Weights of a small transformer language model.
Architecture: RMSNorm before each block, rotary positions, no biases in attention or MLP.
Each number is 128 + 32 x the weight over its row's rms, rounded and kept within 0 to 255. Layers, rows and columns count from 0. Numbers have three digits each. The size before them is the row's rms in percent of the matrix's.

# layer 5 MLP down (transposed), 512x256, rms 0.0643, rows 274-328, columns 0-127
103:094162095128078154081065195178043116077088119147132122118096116105075149116123131126104137129139086103096067126113150146142114107110137096136144055091136157112108154131118055123196099129153144175152157155125127150102130096102165136128139073159100097133067104125095066168078174145123147154098109100127118139086105104129049107089094192153154137101166105071156147113123174131084154100120
102:117126169096132108121152175116181133094163112115103117143180101148100101099111123126163146182070101158172092109144150123118161155132179102140131142168143131132122145117164138133152102184134137097143164124117146148136058142094170169129130153129124092087133124142175105099135103138099068099118139108141119146083118063128105070141157146218142112083136074163070128101132130142102133105143
101:056157110107115105143123089150122137144051099143122112098168117205156108133123175088155105109125142095162124147121151067131097105091150104131080071129142124055142155137128101130135125169169141132047140104107059133173041113184139130091162088194102094112114152186137115149119183179099166142113093150148113171115112180180149140084166162103109163120125121131113168080123076104114132168136
097:173157148159125098185135110031118129160103111120141114157140135088107145128164103131157059108142118152121123114135176099144111240105107094123158072090131159125111134146105160142127157100165092077159093120159102145139122140127088096202136097165125152134205127131144108159130104178130148158131105133140187175189090159056109105122141150113095125064158162179095124119093193114166116166101
100:155157130079161126164098163162160106132112126127157157128104107186082115101161116114111099073121134139073156138167141115116114132122170143119138121096175077182129165083119138148149154149130064104165127147175109125143155030167112110173154111143144043131114145138072145100123101138097101082203149142144151086128180176168147154092171117125128130221140079163147179074114147178087123172090
104:161089121166117141136204123171147108122113148139109157130143177083129162115113183115180172166145129170143090106186073164165143108124120154160129145117047167168145121186120156116125186126145107151170106139131171128101119169130115145112169126112130081109189141097101112168103144122130149195162181069113078061095110136140113114149123150143089184123107066200140159112107095080154110148079
100:123173096107118190134160104154092155121118059054128163132040158167119143153156116114173116152108175145091095113150116140125101151134090148090153111148104111106140097117170115072096126114074155141155141136122111120126126075137114094120135100170121100077107116094095175139139143077179142155109084194151143155109182124131101166097098154116156126059148167117112078133120119141155161089126
108:138132195126116117153100154119112144163098105122130137111132122091128195164155152105090132102089167113100071187157087081161196166102133102107155164136194092142122162188159146093173113112148130166149120112079079141132127103079111196099137097188077145179091108129112152157095127111168116128133152130163196086130081084168071132171113118169162130091164211143115093082169175066127117126140
098:131091096128121116160112131095136127089113176104186067166117122133130077122125196131149159077126115115121115155165106107127130183127146096154167108174088091100136110098188139140132115111135181144168079151110087157084108118101140132081177155154106131078164152127082136099104087161111085181053127150197106090171096090122148091077172156123103128121118148083079130063087086155085123151155
097:106164146125082120164156122164149138141069142164128147091084115203128120177100137161147073121140112211174138132148107143129122146109107133179171147109201169125137178124186076081146133111088185104119158197110107102133137072202144162130134108123180104118099099132188154157165123138156138091199107137093102126134131123163087164140091103156098125149072149088130120127110092162098104080169
095:125110093201120111177135135093125074108152179161111173084078123160090102108058129093160147079133119115131161146081097116098143142175133149140133129139162128120161152171166122138076161099188072115050136118156125099068086124153237121087136137103119099162101148095090129155127107067047117167085175134150095106135153149097112115088173178090163101106190154131133201110138088145087128105102
093:121110141151081148095177099078134090117116104121149106102143107122089079160158116108172142184180125122147089157127152121128144075177155134147143136087142132130111178093100139147123114181144144104121169107141076114128146118137104117151141154106121132092123106130150144149190100151072189192166190084147067170105158113129171123110134155184165165106167145103137162128143087129103112122103
103:124101124122124119122080101173102098092086151105120105164140105109155173084125181146139130174138144135107077127150106148098108094201150088098229114126130059157119065135126114118126138118150120159165152176178122124123071105180103168114152169118114125119125160136126133114047137133124105117109150057142133168109105198159171078130131114071113104149089123138185164073106147192124087149130
106:109074122123126134153134119146096113057120116143164122097125088181124175116160099134120137107115104133065141092097151067171090108097095086129133160147159143099141111094076108140128114123139087100101123050090118162213122141135113187106124200080102098118143110103143152188110142118110162139104123143095116155187156124193127120174087164133095093121067130121089161160136118140082137111196
098:149169123115174081130158167151171133138080152094187172125100078170154133174118185139111175099127070126082109128170142037103114115143123170135054144114100132159092136097126143152090117121151142186165108080128128116116125119112102135158109125116137134167094179124073144089168137148139068179100168096132112109106164092122134194150150190073232171170131069090141126138118064113119155165187
105:187114115145094112135113115147152163142161100159064069121182156101146170160152112070171162135111108098155096115122136131139078139133136082129069138088097118153132124101114116101169094128116086193170104196132164143112153169142068091131156147096076156167121134077134165166108109143092085097131135103172127119149081163080106163103060163151074133122115148090148121135088133093133067105122
096:109178140100173099148183152157100123118166097140162153103138080131121111137134118130075169122094067113108094130095108125127161113166134135098163158071125176162168091101174187162137093109115114123111081198107117156142127123140119122105165156126045076075185131121115080113139089114045143095101063083134127102097132091138079108119122173147164086097138211129145105137138144092086110129127
098:117119085181149068131067076135090130089101152191176148151132099186174118101115107118168155101144122106154120145113122155149121100100118169157115081135145085114171072135150171110100113132175140081116104133099155069177101042104148081123125130095124082127109168109115124173156126102171082116122083157114155142118082167135069078134129122043142129175149174168227141168165098080110116176162
103:211137130151127140144101145065163182125163142122074090128174123139110122127117127067159114158103108134099072080116157128126089115119172166083080119168093097110106147131148098165082090141126144109106157149159128121188131170114135123147119178134117078089079132100141096159117150084070106092124161134200129152142174142078157140078134065123192143092129126126115101132121098152091118119151
104:152177109094065152113131163121120137140119150128168146086148112099165124113067110096112119193142142131133110130127112187113047165121133124158092120120128188184094166142105133080131088121137141066132153081140147097175133164161112107130127125109147097145123134133175113147121156100152123114119119140095037117104112105059154116077052145157155125107137138084121104181117078141141098155144
100:169120087149081098136146152097092142150155164192184141050152107169163148139142151128161109075113144086148164107142124115118149147102127156132086103150066112148144100099083072093103128124147102074122134149068098113101132131218141139130143128122105087101118186120080151131106102099104165118139150179141153178095161123102091097165134134098176131165166124137102200159166077120136132155134
101:150098186111115092102172089152132165063180159103071056144130113139131126163099174173150107130145153145142153136184110158121154093177157082113170180128143065112080126129145099083071151083140130070134118124129134172156105166119146095130138167152121146115142144099124160133129118149119149197121117114157138151157147122135114119234132133092099183165184143165135033163173121102115123150158
098:192112200141103109121118126153184119079093157121120151143135171178134170188104129144115162074108230168168096125117102157138112164115108143066107142184079062083110146109173091128135104098139120122121094119117097141119172104136107179113079073052169135128119138101097133128141124187170137160082138114056111146113132163163139087124091132179143181170120153085179177114122203108171101149095
092:082179064118143174158134123102084154135104181144150090142152162166091119135099094112146128151118138110086162102106111121112131143078144069136134133171111108117156068173066158152174123174116165127122177177156108134144185167118207170044140149147108110128130226187150116133170107116209086152148117121110124067131122170124148132129109165102126095164128135126078125135140134197087176132132
100:175108139145138080100090097157119100116159130109144065117140109140081071106075145100116119190124104133133116110118080102121103110099136157122124163131131051099103145020118149153127117173118135129120135135086176122124192165106153156122106111200125126150112209120123192134108092188096153122155116176124034153130127137119145151121173095139058134142129106171139144054103093061046137116103
097:146161150160111126112139079177122157158127108127096149143158115055088155167121099097109120107094121185112165135040126156101103087094084121098210128140141128159091109115125122117092177108090168081160113126139119123163179100097112165165099120156125128108103126125195130125177170126138169145102055148172133105118116148179166074146080119155105120161105148111146134132096098119109116179165
100:109162173149099123104111087124182145154110120099173109113069153118156147184150082134146093147128118136091170192072130166141175157168172147097182145130126122185080122119124105158067169168193042145099108173128128143159134093131118130104079133132161121119192108146182092109117170131131078153113187153081154155150144147159119187117136111118091151069076163176173185137144097159090145192126
096:125138128105148133086125114141151158158159168198149129126144172128150070081081126140113114086089050169138165104154101101109096137137082168139047100140124186124138147145131126105055149154103167148157050109111172155166144130120191068155120139080089150137111132094125107140181095087120099119068094147142188123140092120123132169118111129148070142137154097100106137159146095177148095077111
099:155153129131147117106115070114108182111123155106132063174126121104120187108121119112104094177149130151149169143125186153106115133173129095131124124113096206131066177102125096161108051156131146082158095128127126172084091110110171144091129184113050166061108127141119128142137131161131146147155109128136170105142112094114101142126087115117101181102101133199101106157135130146077147067165
097:080181133184156145103145080126105143130118099132104167092129131120128171140138133101115094163107086132171095141098088138156102142107144055086147117137176163085129093055089076219113106112106101080168104127134125139105128145112143140172160177168125150136087107107163105149216123117127184146121081121008137126138124098103103156109133132097140143116116124169126087155110114166147147154131
106:106110163094139088126125111120125119137086081098107076124090052151111061126156106124171160122172178120156124111108126185133190126106137123084134170126125105080107115129131153067117092114141152118193156144133151102045081145129091121080119185145128190133166104124030131142137144112121209067072166126126122191121171150128126099115082112136129144086160143116147148046132174093119062137165
099:135094118156180183179111125121121154191133115084149094184101123085080140153147100130088111085066106145098141137146131093124172103168119110169232168107127119082131136131118130113149162140138177119128134091118108121151137123136150112181182129161128092146091139113080126166081111168160088094134156168144098095101145132143107173113196101136108106163089055102146138125080117136238142115169
103:156180078160089162102153132140130083097060132134104078123175095113111154110122085079139117110147104137177164139128145199146187127078126114212172157161121129147206109121151192124099117101112130185130158089129182122194134150094118109147171123105132160054094157172138061126126119085144157152112109127154157110187159100092134143155135107142150143131186130138079053145128131153111152085106
103:146089140070139062168189124121157150143076118047111152128160155136181065143064141168145183084154143139174110133118159146074158161148134101148119143108134073158171159128158102117142137167071124168107118158146106127133210106080074140103133110149074094080094091124155069085130113205105083113155111147134098130160109109124168146121049125078090116158078114107154097074109175159133162183151
096:145101076147152177141115130198118157163127130105113094151110128104164150101151166155138161137103171106079141145145128128167101134130163167152166094126071144113141143158146148139081146122125145197178112152096154122061163152129153117105138115187128117143194139094143161165197173121159153168149157083173112125121075124194114095124187086115100142129109106087123106100114112118161177104132
109:079074143206175169128121136149062107113115174141134069190149091127150110138137161121095166075113162160144130149173144156151132176053110183127072116134064115220126172122214153114131141173092111137117167138126128165149089079145094084167063168127088197131159093151179086136135119101136143144097137126119145155161114062126148166121108082057088134163112133147152133107164171148185151158114
099:160186051103148111113138141140074119117165140152103147113085125133132103097058110128126156115121182138091105147112115096169119087125132159117130079102131088090069170103172113144091171158156118126143100101187083111122128119119138127113184175108105114088103165131073135102096129180083120095084113120060108101129144187109078168106110117131121114127138135168121154109150193139135095182079
108:142113062156137136138093089083126120076108155109133066109162095177112185117066142157124119084098064168163113122116113147182202169174108122098111187120155099088085110065125161147187152089107155133088147091141135183140129134153111107145111163109086127119117109156132134183157156163075126158112137089134090177142110179154071111167123090105085145137115188125100148083114064125198100132112
104:150147087142119073110071082080109125151160094055099093135124125134155128137143076112192041094080137112180156116052119117140127140099066189210101125134185135074150112145124160128081105146110134192130078146143139087110187065145098104128125101089163125162150070076078117122145133156098144149142157134121094140157157132137143112091081153152117124111129166152192149105127115105125131143116
102:147086129083011047140157123149168062137169100130118107199127107119131104110121163158122133110164088103220086125150120105081161131184162125115097115150088121161098167144116121118111101207107073180138151103097154151132138128153094130140155177060164139098139113130201097140112137171132159092145141106103109178134107117148147073133121104168147080104139134096096086093054196138146138184123
102:137137152143117102193094088133068081138155109125124105077131144094126130034129125118093084162108103077174191174159108110162106106156109104160184119150179129144107083147106164094128133092089109150109115153116124144152221085171149106068155081141145097081143127089121150105139104088152097139126102110159068109100135142158102134105139137145063149125102241175152144106112133092178088157116
103:115158123187165081141120113097136122114092125185060164189103094150191125139111134141163096092151106076110132138129074127166121115127152172144136165122102127142206109187166101102157080107173170123162124039065119136091110099161137148024131145074145138073098173116121100112109068166126140102123135184105046140121123077108117163145134173122155156107110177147167165104155126100136108138132
102:093120139130136155077175093135101179062146146153114105147139149131086128113076157101070089222158098125157158136104118065119053104128152099092188139099121160154138096146059111097101107141143130078182076151140156091099158151092090169091108114153140123119120135130129160112118129168177139133081158175148106115156143092102078154106094145132119135140070119189142105109186132124118136122127
096:116141106156162140124158080119142118110119097126133086077141116107143088158121118063131145140083188146104071146069094167128141141130106107115134185116107131130105107139142125112146185146131076113168090139108099100174076119119134085067102118101187135124119128104137145136094124102217138153105162112162111129194156119120099180142103083129126136119150108115059165103141142052146201117171
100:144178125149133137171100180138113141135110127073061118126143129101145074076121103073143155133150097156146119064104130097129108108154126121162152108114085120122132127065114151137052114159117108073093143156174146113149130056082121090154192140129125115121132153151081149192086129110135098092104123157112145125132168214175119127228150137159101156110146081174120123062143167139128109168134
093:140108106117081119112088149168145097107144121123145091209110127082106072155132145120080172142110131071120107104133205084175120181143180132133178128085175122139157106099194175151104138083121111150184118096092141149084168143147124089187123117216141146158086138069093125098121136135108229132111120119146090169104153193094102092143130115126156153174149159153103059145075160132177132133170
108:130150100163172141146137119041068177105164137079134099102145177134130158174140138120123150099137135131136133104144208172136097121090112112114133115173143149082218134106084078156078124239144078127142123193103108108176078125095120141125161112119124130193091123126141093066102135151134085060112100130119178163147128144093138108089144092066123156166150145128141091124113097087131136081158
106:159062105136093159122139046125108143144125204145103106147074099178174081080074147153120123119108171117157138078160098155116171145099173172128182084172081119092126143130178113168145112106084115204140133104161172136113153102114120094170113170164087114176147177121153128125106150089129121149105100096103118139142111065136124179134107148140102109118158117159129141161133100138060173088134
102:096093126169089133186113119116142160107153126158122071132155099117128126049103101108189097109090177153137146124121161138085085112158136141137094127197111129140139162126127134162136065102132134123108114126108086186133198061153086094150175183101166123139153104122123158077147133123081110134105158138120164086118138111116132143120155084102101155097069161116136079072119100071137106147134
094:148110187144132089141133117151120104135149130108118203119100137135094145123069162102141104139102118138156057152085112127113117154127133146106113116207079135137148110138106096123079102139156109187095122131163107089157122117106159137146125176087088105149167142095170152102140128108143097131140138205131172192125192163182064099173191089147100167096092141172138173162166129052162142147138
116:121180134136138108103165106029098064128148129123143192096123138143184145169138202199093094132157086115181136092115076099147134095104121095151078129159177163144103152095143147112174130116114126255172096186124221138121133118138147123168108043144092129131195123162102144165144157078105121140169147115144129190182176106135128118132142136193144133131136085128111152098125136151117134146065
099:123124079135112128086139155168083178123115152141162133118167143099061157095185191138164123110179156111094104131189086139143112119106132080095132141141133112107111091112143184105146134129122153157147133167139114116121148171165194098176113129154142107154128084140131195104127142045187137116123138165158138171114096084192136122135210114082105074144167095148154129167117117080160077084108
101:090135129136097121145173136175141159119140194114132115117121137125104156141196088119131083175112150145175132136141127130183112158078130174062240126110111144153078138123107161134108098216089138135089116110096111111164096163065130164060123155107155162118133113144151115112129127143129194152140127199158077114163103144170105195122146145198091113131088219147087093113100141172110097054093
097:106098104097186150143139121120080096106078112141123103063100130132137127122092135157109129085080178085089116162106103137127117154138126134111068105126142183104172167091145078104188130137117175147117103116121107082096112095116110126147108116149176114166106197108158134079113131076158133092100053084064100103144107136056167099156092166114150123127095189141117103156200139161149169106112
105:149148102102128172135150102084141135119166172149155146125111114158155118095185115151097146110149117126177056137131161135092108142122125127143174127083120099103172095116137223037124158143191087134100138109123057151114154133116094134141132113161116159115150054140154108079141122097110169101151142163126175079103125142138141186082163145176200144126079121126100163126121158140177113130113
# layer 5 MLP up, 512x256, rms 0.0907, rows 275-328, columns 0-127
097:131113113180169134152136122167140131144078117100119121154181175091143174112118118133107096073183140159125097141119153113105115149130081127196072077085124171164043124133113056153149095132117175107113141108128165111112186154109139083102145111141139159123153125094144166229152151066079136141142140119128151110175124142094105174159092109104130120201130138099150162170059179120159170140114
104:165154074119128130100078124095117121124065126070132127168110128150065138128137064093151165107058228139082122101092141133117153126142056141138150131133131100172082122090091125182127088149149118105154139118190163138074187162059087123128109089164163065129120162127142153146122152114111122079129126099130110132136096107125180132095058149128127135127106121128149109194124124117120065168081
102:088119057099162179143079153221135173115104101105128150123056115097151100167111117141139143190077158150170119124163131119047155046115096135119080167170127090089126124094111112149145093104106165136109176191107124151149135118124124166095110169125114174130116147133185188117158101157057083117077133136099102129105091105154110169131077084120109091127128142131181145127128114161154159091139
110:132120127104101122134042149120130097160168086085139142134106143179215174128089165092146092146165126124123102186117157034110148106131159143176150120147080104180104130085127128080158070112133121101144112133099114146091144125155147145144081122106150156105134142122077107166129128129161149088109154122144074112114132130158101110122108123084118118098093117173128128109118141120171104120082
105:130110164105092110169075075157116124174148131136081191158127112171126128161137129165128117095144173114127148140105134122130107203155159160164093118155083125078099086079118056125105080181121130139027176136125100117140078155090117081105115092063108079105125101108206180109120089107125118132104130182162122128202139118111155090141154126093135098099175168116086131139082114134144122153148
098:161073144131100130078166125128081089136101104153130176163156076112159190109137167148057124154097073121120149110176101078118173108120103077086138155127084083084097141152111141185079121084123116039073161120184117136128157174120121101163112162100131144148104160128113123112144116095091104125135230099154105124160102129128059095128114130116135146142191130148123128162147086098104092100121
103:081170102129133158152152150139099100175158087175176143154188154139123097148163099139147134228112138121178135117127142140144085103095161126119130091121127171121124088106166137154142076094118183120133125165159173157114097166152150159165128119085170121141112133150140104134175145078085114100146062136106079151105169186143120125110147129144093115148122170139088094147138077142121091084102
099:095178138176128167116157136173100169184167109099129149119149123085136152144168148107145176170092112176019089138092117147123061145161123163166128098097140113113146136171093073100127079156097120143113175149089133159100105129163182143157052118126132122160125144065059172133149141135143125157131148142176112125068121147112167156119115172102108121172147113146145077131157207133067136133139
099:118120105145156124120101114064144087139110104099101145139178138130152102150161157128104122168169153128137056177064142073075174084113164163125179099089113098124111116079068080099131136132188087134146180101167118139147086217082093072082188131148130171065127127131043102111153134102109121152102181098159152147087134110138099130120076138133133142087168133186120108091115135121129101130169
102:125086086149131172102139176149073107143116090152088078146091018121141115145157090157117105157124096157155155127107108153171100119127110107154151126127110154159138160123129121130144099110088194145195108149130156145134084151144082121159153053099133155159155059118152103108115119097151108071176137119111135155125131171150118126181066095180081197156113116100116085084146154131103086144164
095:123182152099166124159081124147101158118111186179105112117159125120175126090068037143122071073129110171128108079093102128122128067091110145130109163074087136186107085129149105125132130138079105142167089109109141142121071087132195141116164096113134144152125096142074115086177138182125166133146144111092168132163118146120113116071109103137133089138131103096101158168133096128106136147133
102:171120145087096134151135164142090132151124090039093162108180123088120143161104101152124191084100149118150188115156099103151153068092110097152074148077059111127123122156109099128097118101106120121083061103109187136137109076120095075101115146154182070184144100144109145121162077141138194172145098148142090190115139133091053133131091128161136111075079138162173139136118097049148138099111
100:111173141102193140158119055128116157121108123114122102160094143053141085094124146123155129170165137084186166113139092245159160155121160108117133104087144110171154133163171151066116105141138131160139036182117155160064142139112170067138101124100122167104145166146110145088148133145155131110138100137143168088080131147091126153149150113080056124135102107141134087092139165114125110116095
098:145102107135035131137153098059097084129139099166108113139158178070132094086081175145111114116094125123168131155114168165141113132091123071122121174163127145080133103165059086087171132145134130106098139185103181121104139152143161114133156105125103088048173086117138135139103121144125209126177148161201139118117109166128137114136135112115091086084183170118099175084151161101155128095105
108:181165148095119139152116118158094095094158133146181144159122132133131117111170178147129040073155141064054058092156144146120131105072126169103142169158217136080127120143098074107082133186068123138102187112164134083080157140155157142150099098154142130140124091168104132133152093186233098130142164110131117090096149157128125102144125137088125133182167117137146129143123091210130145083134
092:128082150136127161153105143089165154182126166165126143137113181118134163074137124087156172122122134119101195155165110117071069145106110112137149163120108111088136110111109052168172132101124158162092116077130119072128099131089145133131150080136107118118153227060161180109154118117139131151146149138137139132099179157078139142093122122136116145096183066166082159084183129176115146099084
103:094112198129120118105137139127101147122134175143046090135158134086087144112116071150096119096091151118084134098150069144081112129156114109087141150153160105104117162119170107099134143174093090170107110184090113085151070136155068214127041067117138157164108065077165227066133173088146156121160071086119087141138148099115186115128159143182152133149167091123129126136152102172134187140139
105:093171115064111145087083145173095090114080091087150099109130131132161126091109049146115135148127136119155163121120122086104118130187091145134138189144129149141074104128118151141155105126219191194138115071046073147071191144112129094131139146162134146097173110141130087092149111137154101110129082162126158145122152107130111066123084107148113113123135191089087164175141133162108098134097
105:115146118130127163126079126148106163112129129146211116182075132128067150170132117131125196101090102082098118099114165105131163104115113116151094118103104116117147085109130115155160123132118134131127138167141201138110089166167157174144107152091070144173100122084136119107143102118135105088194128115144101192096105174149094120145120211091120143225197069153118146148135129168110093107126
098:197133123133158109102160097203124104107051173195104109128112131117106090053114123135096126124078087153151176137122066108114087117113128147157132188121150154137129145207124121115146105077134159178149149151149182195104108159072117102191135133140139084188086138131146170120158079160104101128141109172144132158128111099151112159113149112148149143143101063115146161112128156116129195121047
098:102113104136166143145082131137144176132135088154159158123102140147098143147133140137126125118129130099152155113098110149174105053119118146100154101152159115170185158126137166174120105185126156129135148107116170124051137123115109172090132143094145103139136089144147150170133158060138080040163162105155112059181110104179172149097145123154150112138046106119088142128163130124132108126150
096:113135141129146170126152179120124145156078064110120179112092087105101067075164178138111141160105096105146143126133152136115162101182099167115148148106203104141128100139108131103076187104120133127113125161139129163155077117092163079139125213166137127154127143148094141093092112123063132100173094132104162146125085087140137113148089183117078086118137122188047114076157141158109147111153
100:113104125130124145087057146115134126125126156150101179108128129108096142163147130146162091164090122124113126158085157139125134143162109122150117133104173131131122093162165116146115121156118119137100059124100144138092105157066160115153074088138086167124166023097143145149114147121111148143102089115149173138174082126093097098088122162147104173099114159174122117124090132181163133147127
098:049177122133093119097100169116093157137138133121120155144041091145115155169151116093091132135131167103136162132157145104107225149129137147159104090072158105098069092139117079157126094077166158073132123163160128152093084148147102089120119114140135144084102115141136121142178163126084131164105112085187165130102140082136036111147107191128215143059078128140148121131137099220153097105147
099:115067093188108122146107200106156104137150158144155126126127135181147117121108089110091120108186106128145113151172134135138166066222223118148113110130112086122102149151160140091114098097153073108054161145099151135156095156157115109152208078112137112120154090112106164102089100167128158106168137163095114130157131072064145205120166154122153169179132124197094139116121169122186143061149
104:110048103100105095147157184177057115104122108183064176175149131116107064053119151088175084112120165123142132127164136118104128134125086130095129173111092110073116104131131066124113092133072102117150146122164117111148110182165136123169127061106164115134118202113109155176141132123100121098151114093130150122077096136092121098091034158154141100115122048111081147184144167105097121100157
098:080170109091125111136103163119119158144133111163104172146150091164157111172091151143169181129082161073122167181092144149140185105142142136114145098182145150123144092147140123185172078112145156103133145143130098157100161133145119139118119089185141082118159122116162154167132160131119131060166163089120088100172133179100154053144150101091181081105121142112128117153101202118093159161068
098:112138083168132136156126165067126099173143134136152156136153158154093108110149131115167198140084098131129142103113087078132098067106090115113088160130177133129084164146064171169131102142069137208104148126082129076211153130066135154072143142134108079171149124145132113148121150137132147112153142126133132113187156106142149128117108030149101037168152120142100095127104087143158135131084
100:101068147127128111114116140140153216082110157118132050186168126116070110067137074117160122074164118111109167128189075111097156119131127184156127172142074119182113084125137125070124134143113120157150148141127146139142127122130091096145086087130096081115117130058132173175102127129176138130071133119157156094118109143141193092145123165141124115134122146045108164129143096144118158077115
106:161154124147098173092109116094145178147117208124078172080106169143126150154143115114096082105083170141055128139144078082114095131142131172193108108110091117192084161120115144142139125124114137096102164097143103128131147171114140136092165112097065132141112143092159139064079122129136129103140148150076119081158113136128089159135155175088160077159135070115093149164134098165166174110101
094:135095127135091103103131138131172160131115120153137128128144107155186112167082098172197149184141169127136094108096099141144123116085115121106148087084090053187086148086150105117088074080039137137120127111083153121107152147084110199111118125105077169140158160113116134147210173159112140146146128066127158107136127105131167120152117104119142190120175128208122157140132117111175076148093
105:085103176188149091169126092113117101158060118149135115124118122131107075131143182138179140089172150116144128112166090067137102170151144166059072106122145145149125168116111085081123144079101072168151110131076145141135134115182174133145127107098084058188122143068183107105156057143122108098159153110126108171142097184095153141114117170132116102089131138134043188107157149093099082158114
095:154126145098080203123000092070146166141124144163094107112116147119097133148127139096116118191105144106126176116152125134197151120163147161141112144144134132144051110117069120134126143085136118100150154094124115139114127170213132102144091184107169114156106132162115145179131183114129134149131138089047129109162177137194135082162128102173197129149161106096089149163182079121147087109066
098:118092168106135130110126094103187128028073133114147118164134130085111124144106096107161104082146114118099095091071146106102131152126143081109150154135142122165146117093151137163138131089110150098113060091108109117149075143106106078154074137108155152115123111142128114161169070126111095045104143101107180111147166149068089094146074149157177142099149129212124085184161138151096188135074
108:195157118157090133147140093198137149065089174105118168126122081119170150112076123108180132153141144167108158122119151130097149093096125156086097131136137077101100149133066131138153139093174113156150073132067139121142165148143083164146124123095096162116122176113035134152125113085108149093119156130066202122166100117106065110165092121155162153119163122122126206126098135128168090129205
098:105120130154121146119109090122167117118151196086125122155167160167148168177146116095084062132138125110159145081096099160119108088053119092086139202108107126206117111107094139144134131148167108156109175113055120095094118183165125125189059116106129151154183109110089154088197149114179183157113075128122105153095127095115101116128127117070122165146094143151165096156116068095156114096156
099:127213130102090083189169169140144167129171118115143162114097172088168083112082061129092172134145133096111145087108193129086163130064112139122115153145124093144165120205147150185107116134133115147194108117126122121182093180117074089146120171106145167136160119136143127133152106147082136050127058158125096106103139103119141161149135094112097153123116118103166152151153139156138098082136
100:096149111121150137132145127150169123164171159167182135132148105084126149190147060082143118134170091170144119177066131156174165132130125178111124127116122201124172048111105160187084131063129111126127188169121167122087111098090109118135090111146155137116112150175158155163144158118089155096161124137135161051142175151181142113168103115171190113118171145151172105135099113164081145063121
099:134123121134150195074121089072113142128088127110127106121169087121094150145117138090094171201180160119082089149097118171123133110147123194119167128113122120090147161113135128137127141095167186083117101163178151050129126132130142076170117146166138134127086177088090097086152118107156160145121154140130179168130117189113112137077128124133163152146145115152149170137181122157171065143121
098:076099059083098112107144159083112187065076132141095157137105144057103106170110112146057073105120140131169074133080125140087167173090136177081175143100087135075102166123171144157189108162097114151124154161103135135154154129140208113143104101155191123075083147105131157159110106117174128132088114118140154147128119123078121113173169146144177110156151078115167118156160173089131145119090
107:102160099127088116191076133128184098122115177122120122154094133150100126142082141107136138127078173138161114172191119120166193074135174116105058121119139109180094133148136101147143132164143117079072141120137098042110106143122077074096136119128077104155159030122160202180137162106155125092136133091123184144117152151147145106135144175163154118172160127122100151204155158106068116138103
094:111087136149081114201123119059092116136079063119167114162134051116081160142107140169100129100082082104151126162126151105087153172089105149151127133168145118083084141138087138110171101153143173141140127089156075134155132168157149090060113071134115138155038161115136085123119101143116151138149097136079123157107112183120123194212169110125133124132131080121122093154101101199160142124120
098:133132112124155092156136109139138142203147113148188110153139145154109134112136200156078173139102092130122150096140093173051121111158130110122093155139101145105111137144106118114134128048101097125088134099148130085147102170105147105154174123152125077135146178173142173043146164139114080097101182181087144099130101134110120081111127140120145124136101154113163064145124115132123095136116
099:148149109117108122166125128100152154127101130176173102105118094120144211155130101109143142179158120183100130190147148172122162106085067180113144152101146133197128106168163162156136122152134077086209173095106100115099083149143128105117158118073131072052074134094176132121131113100187202136142146128168115096137141166115024111109117118093115079100113155146149117152129109087188090113133
097:175106098166141091119173064147157134118137149159171138044134146168143153121102172099096099112147116184147179181089134109101204113131114142148085153135115136156110090188131106127144094131071119217093122086143175111152099088079126108113136126086087127094151141132164175191110136086142147158143148137151141123087099105158188160111142122102146084146133102137113120162144093120115159077076
104:163148077084062125118095153186134160192110100133130104098178133178198159119120143133085121058132116092133144089144130180128169130108080113150141118071179152113119104100117106109139129128155161202158124187117141095105108207108095136162121195122107144087114113120115123101073156103096117083145148184147154147067181130138087121120108174129122115131155119048086180126118142134080117122118
104:116127195128143166132179204182120120095141111091139207132211179147119146161144155140141107157129164123088116129087103126136101089154098139118143124178147161164142112135101166135094116078060139107155104135114094103113128142136216152140062106108157132121132147126096116133178133165126112109198114119100179135146139155134122090103104153099155186108109138147129125137111096133098120106073
103:164180100106165110093104105178145109179123100154099196109122121133125138135130152153151116150137089086136133124104080094132152090085116109089097144114147125118138185157085109090088174089128104132108063071163126079112124195123142134120168170191062169113126131118107124129125097172128182126169157090102077118111109090129123099125164087156108118155164127141129194178121127152108164114136
099:097146099166077109108188146147121132127150105155145113105143100079091132172146096128126064160096197130128137165124156110200132131119046147151138171124152211103137158104127090154165123120120107143160089091093145215130157111169109133102128102120110100155099129093130199143127113166098135083059153066115123107083141133138183122102111131137141039153137108132090130135065104186095075100156
122:104096164124086165151105105149159108132077146117166168130134198072117159094158127158120099115113119098122148177095115173186148136146105173163150122155136136142136138150161180080121149123095210151111114053096088107100106104146142165074145151163147153147107097157142070164106082126105069131142129125076153118093064157118152115146186085102183130056108154167128146104093106118155141148068
103:122190150087140134105145150102171094155137167166110104102143104120163155125146121069110106153121107111144065125083139129147153117193109153131096138121147154196110162144127191129126104136123101119132147112141122156118105146053099121150159100088129119113187109057118090064141110122126082113165112155162150188161146121147089084175092120091150128123177107106136159146112188168163098148095
096:140146144110132101170112096107124148167137154089175175111174165113142144123149138145112162170155109192098145121157114114109096071197121095175164176154102142164109165092108031128123155094126127150140138177095087170086111134118138059142175084125107094165148086134090119138132134088119127114080177133103101131153111129137187065111143123113127109126158176136090168119113111108121117174103
103:110118108135097112099080139163112106114096125192140166170129142105105092101108098085143076105201096225130125179198150186150110110201135081148133161160114095117110143159146129120129168073098179149155162103178151153133162158122150105130106153199130104141125080174150081122175107174063147084165137186124188131100143162094097118197073112116155106133133167118138152163095127187110145081159
109:154098140127143144093065133080169147124085136142166167164161137147107152110056160104166089071152072112117186145171119112164144164096080177117141167166121066146084168143082100191147153084128120140125077135132092155140167131149150115168196116107125065102125113141101124137107168176116116127100133103124116082141129135106120150128068092097105073094181135150183145177120155161064155127135